{
  "n_kv_head": 6,
  "head_dim": 128,
  "d_mlp": 3072,
  "norm": "layernorm",
  "positions": "learned",
  "bias": "all",
  "tie_embeddings": true,
  "init_std_o": 0.00576,
  "lr_head": 0.00654
}
Each number is 500 + 25 x the weight over its row's rms, rounded and kept within 0 to 999. Layers, rows and columns count from 0. Numbers have three digits each. The size before them is the row's rms in percent of the matrix's.

# layer 10 attention output (transposed), 768x768, rms 0.122, rows 729-739, columns 256-383
096:508502523511504556435498465461492508470489482451547511516466498461514512501451502549520515483551582488507534456527483484500555488544548469556503487498511507489474498516500543490531518510480520524497488502489496447467495514469529487522476501513506486510500536488482463472489493491529501488508496503478476499532515507514490530501507480519515485516526467499464520512445495521492493488498
092:510450498535439520487531486495508514529505503452557493456500522491543491487532502501494552525519503517461471497496484514477528497499514469558480496490485467484467492474499489484492493492478493559475487521489514511491490527491518497474534521514516491506424524508465445508547506473505521475470470486483540510496526491510484509490468551516462470518499536532460468474489454464474493507495
093:519521441514532493459530483524502510488523504486517493513501491507480524539549515514463506479491465500481482507532490483496531484498534479515540503440494509504459502521476485563455495504490542512527507541509491507493508470478468503489484488465510501484489523510480504489546516455493474520525477492485514509504524486475452465486498492486510490470481484531492517487566579507511472465509
093:505470503528494489494499490513505489519477486473507491505508500519518545487521451488497497484518488500538486489500519463500481515518494499443518487489467497471461513495502488531533502512532465499512513494506519532517502515495467505530508468520504453502491461485509501515511542491502460487502524475450479441480508524509481528548495470546514497526492524500537485534515501457484513509516
098:475496520507502470479494497481512509499503526499461510514494513499519432475524528462553494467474516463463440496503514526507503501475469488511523491511516488518540467520519500496529458514511524523479483484454492495498506524467514496513482536441535481494551515507519516487511504458510497544515496508479514517474452496491533514516506472487521471481504539484542497527502527535493497451499
097:499503460490500517548491479493465461533479515466521503502500501499507540474462483495523525504550476479526468546506544501513500512464484510502484540543513522470500469492506437479555476526494487496483483499510545490471467465495519517483508512511519488507505506529492495451482514488512516542493517476444470514517548481481528527516515462495514497509461535497539473513482485508503537479560
097:527499531508526483539527476524489508541527520500512473449530501507491487524499493526483554510476498491459505542479509492479521525431484485519480551540476526468452464543516458510530483501510446499487476524479487527476504557489455486510529491505524520484476527492432493519474529483465499459498489499498519476457519480520477431479527531480474502504498513543557467553495484512502495487511
091:517457471494457479502475527532526460477522504549507463513513559469514533480521490463525497511480517514507509510570498462463502484491535487496439517532491497572520496492526469484487499525518452493532482479497478511520505526482504513495482529506461484469498479457474451539522517478504478468499501449452445465506513479461469485523495526470548443525493514493450546506538473474508509518505
097:495526505512480507492516512473501478513525469496500509499521506487482495530485524492506518502471506497497488501515453507467497495456523488528496537533520480516516512479508483487510499512488513495517524497529506550505478453515469494501520489466495553498482509513481479489498520483491483504537517537501540474521468485500463423482461513472455499525550490483549524489531516495556520472497
091:487498500487507573492505510500463523531514515504484524531496492491484457498468497491491532519463507476518477539510524523526475519438455516528466508486510503423527501494502483474506530523489474499481528491520524521502573484514504516479440494493518499457511502530493526486517558532530549511440493506417459463488561519502515487526487501525497484507499525497501456470502473502492456521514
091:480485505461438523477549477413511468491513478473518515520496470476549487543526508501533492509501548489493489449481484506484500500484494489505518474500530515455474479482534509484474512505491497500502498480508466475481495536508483524489505453467517460527485535499516493498518533509533508515512483486524460498464492558481496481533434473473517517530500527535490510481536517504515463465504
# layer 10 attention value, 768x768, rms 0.0699, rows 730-740, columns 256-383
092:524493535489503520500445513503508499501503530491504501574529520519489514509499505496495505508488469483478498500524526492518520515521521550463484482497512532499504511462496473552557503507519515466519488481497478511476504488500469513553448459474415484514512485483516543477458501529503513479495494500545448518510486515465522504509514485486519481498515488490518469472533530497506544478526
093:503514497503519516505485514492488504463436473482488472467515535493515469480460534479523501532495521525501509510457494495496511490497478519468455466518508509522502489479471535472502508500478465520531503522495492558529499551512466506505544478504486487483489473503526513494471504527513541520497484496468477493527465525490488550502489543530465502490485539451508481494474468539482495542528
094:480502516461510514494478492489514499498498461554479513467471520520469454515471507528467513433495520493530504469487509548555571451488527494542521501542541481535478468457510510491484524470519542529472532494475478471486519509485515502460464540468491497547521519501493506491491508470511515491459468531530480537469458460478481510499506541464520499457517449481502524477483503520510503475482
096:521510524543553489514517478547495516495489481486553497458514504513480481536510522498493506497466519526496514488532492506474514508505532501529526490464501508478483483493507500516480482514506516500511476489485489473511507468539516504470518474514526537531528494506503487514480466539483455515498516466507525517506525503499530546477496516498445500501477492508469460486526499456470472457513
097:487491535499515482459503516508520502482504500490507518485482485486486477564511538552479460477502520537504493501518502487474492510502495520514511500482500470502499495481504508492479551481485473520486496473516474508488520509459484453507515473435506521453521485513496494512490511507494470468500460484507542511473439490484499504496510498517520474487496480516445515489493547501506463510457
096:489467497485448543530482499487506490463506532510470510524449496516513567523489512529494434486512531494503529487501512486518488453524556534523507467495532486522485545460533513461453533512492499534502531549517519531520508499472526477490466488478468457502540476494508471467548521509522517525490500530537506520516491510456504468505509493530548546509495469518516537540500493492518536498514
092:465500527502486506530508493456459502505491492492485540491459483501509490509499501530469492464521506497527462442464503498519513466489504526518565521476508510472503549509479507504501486456465529524485501508512498530506538489486478470483493479491488464544475508521526493472494533494476478484467484516503510462514476551510535490531496490534508620490518510523522469515471517542510521477485
098:480488458450480499516445460463512517465481512534503492526488506533520479465503526497511489530523492524492469481535483490527543476494483484504513494503503536511504504523500501507508500505458503490512497532409513492515474507494524516548476465492483471514489499447526522494521496496493474526518507489494443506494504523539555543469528520497531514473475534485493484508486488525445478510514
090:527474491522506466504510504499522528499509528511525494452436498546547530502507528513531455490534485534475467490506440454527489465522536468509545498511487477584480504496536535505515494470449503494552491477538506487474465522486466474468542477513522519540475459478521515470476510486480448498535504506536489536482479521515446486466525512479485508529516497517504526516519503534521530476458
093:510496517506558436489483487510471478525516492501503512476496486511499558500492516500496476481454493495495510532499511481469484488508499506540508517541485500524513512486459545471524505502493536503549538481502526524522488512482477478526518539533534489493498503503527489529546490565478470523481518565497528483485490459495532503510506545493465539491493493500469507489477470513469495518493
090:457492487518513538505516501492471523542483487451541502507459472501499568509499482528486498478497488475516502475531478542497467518478525486494505541450498517510468511476483520527501510501489504472513507533549548533494541545546500533509466482529434503518530513506485534497507504479491515491478553522475501489485506554540516502503501544543520521514478495476499510485548459469481514473475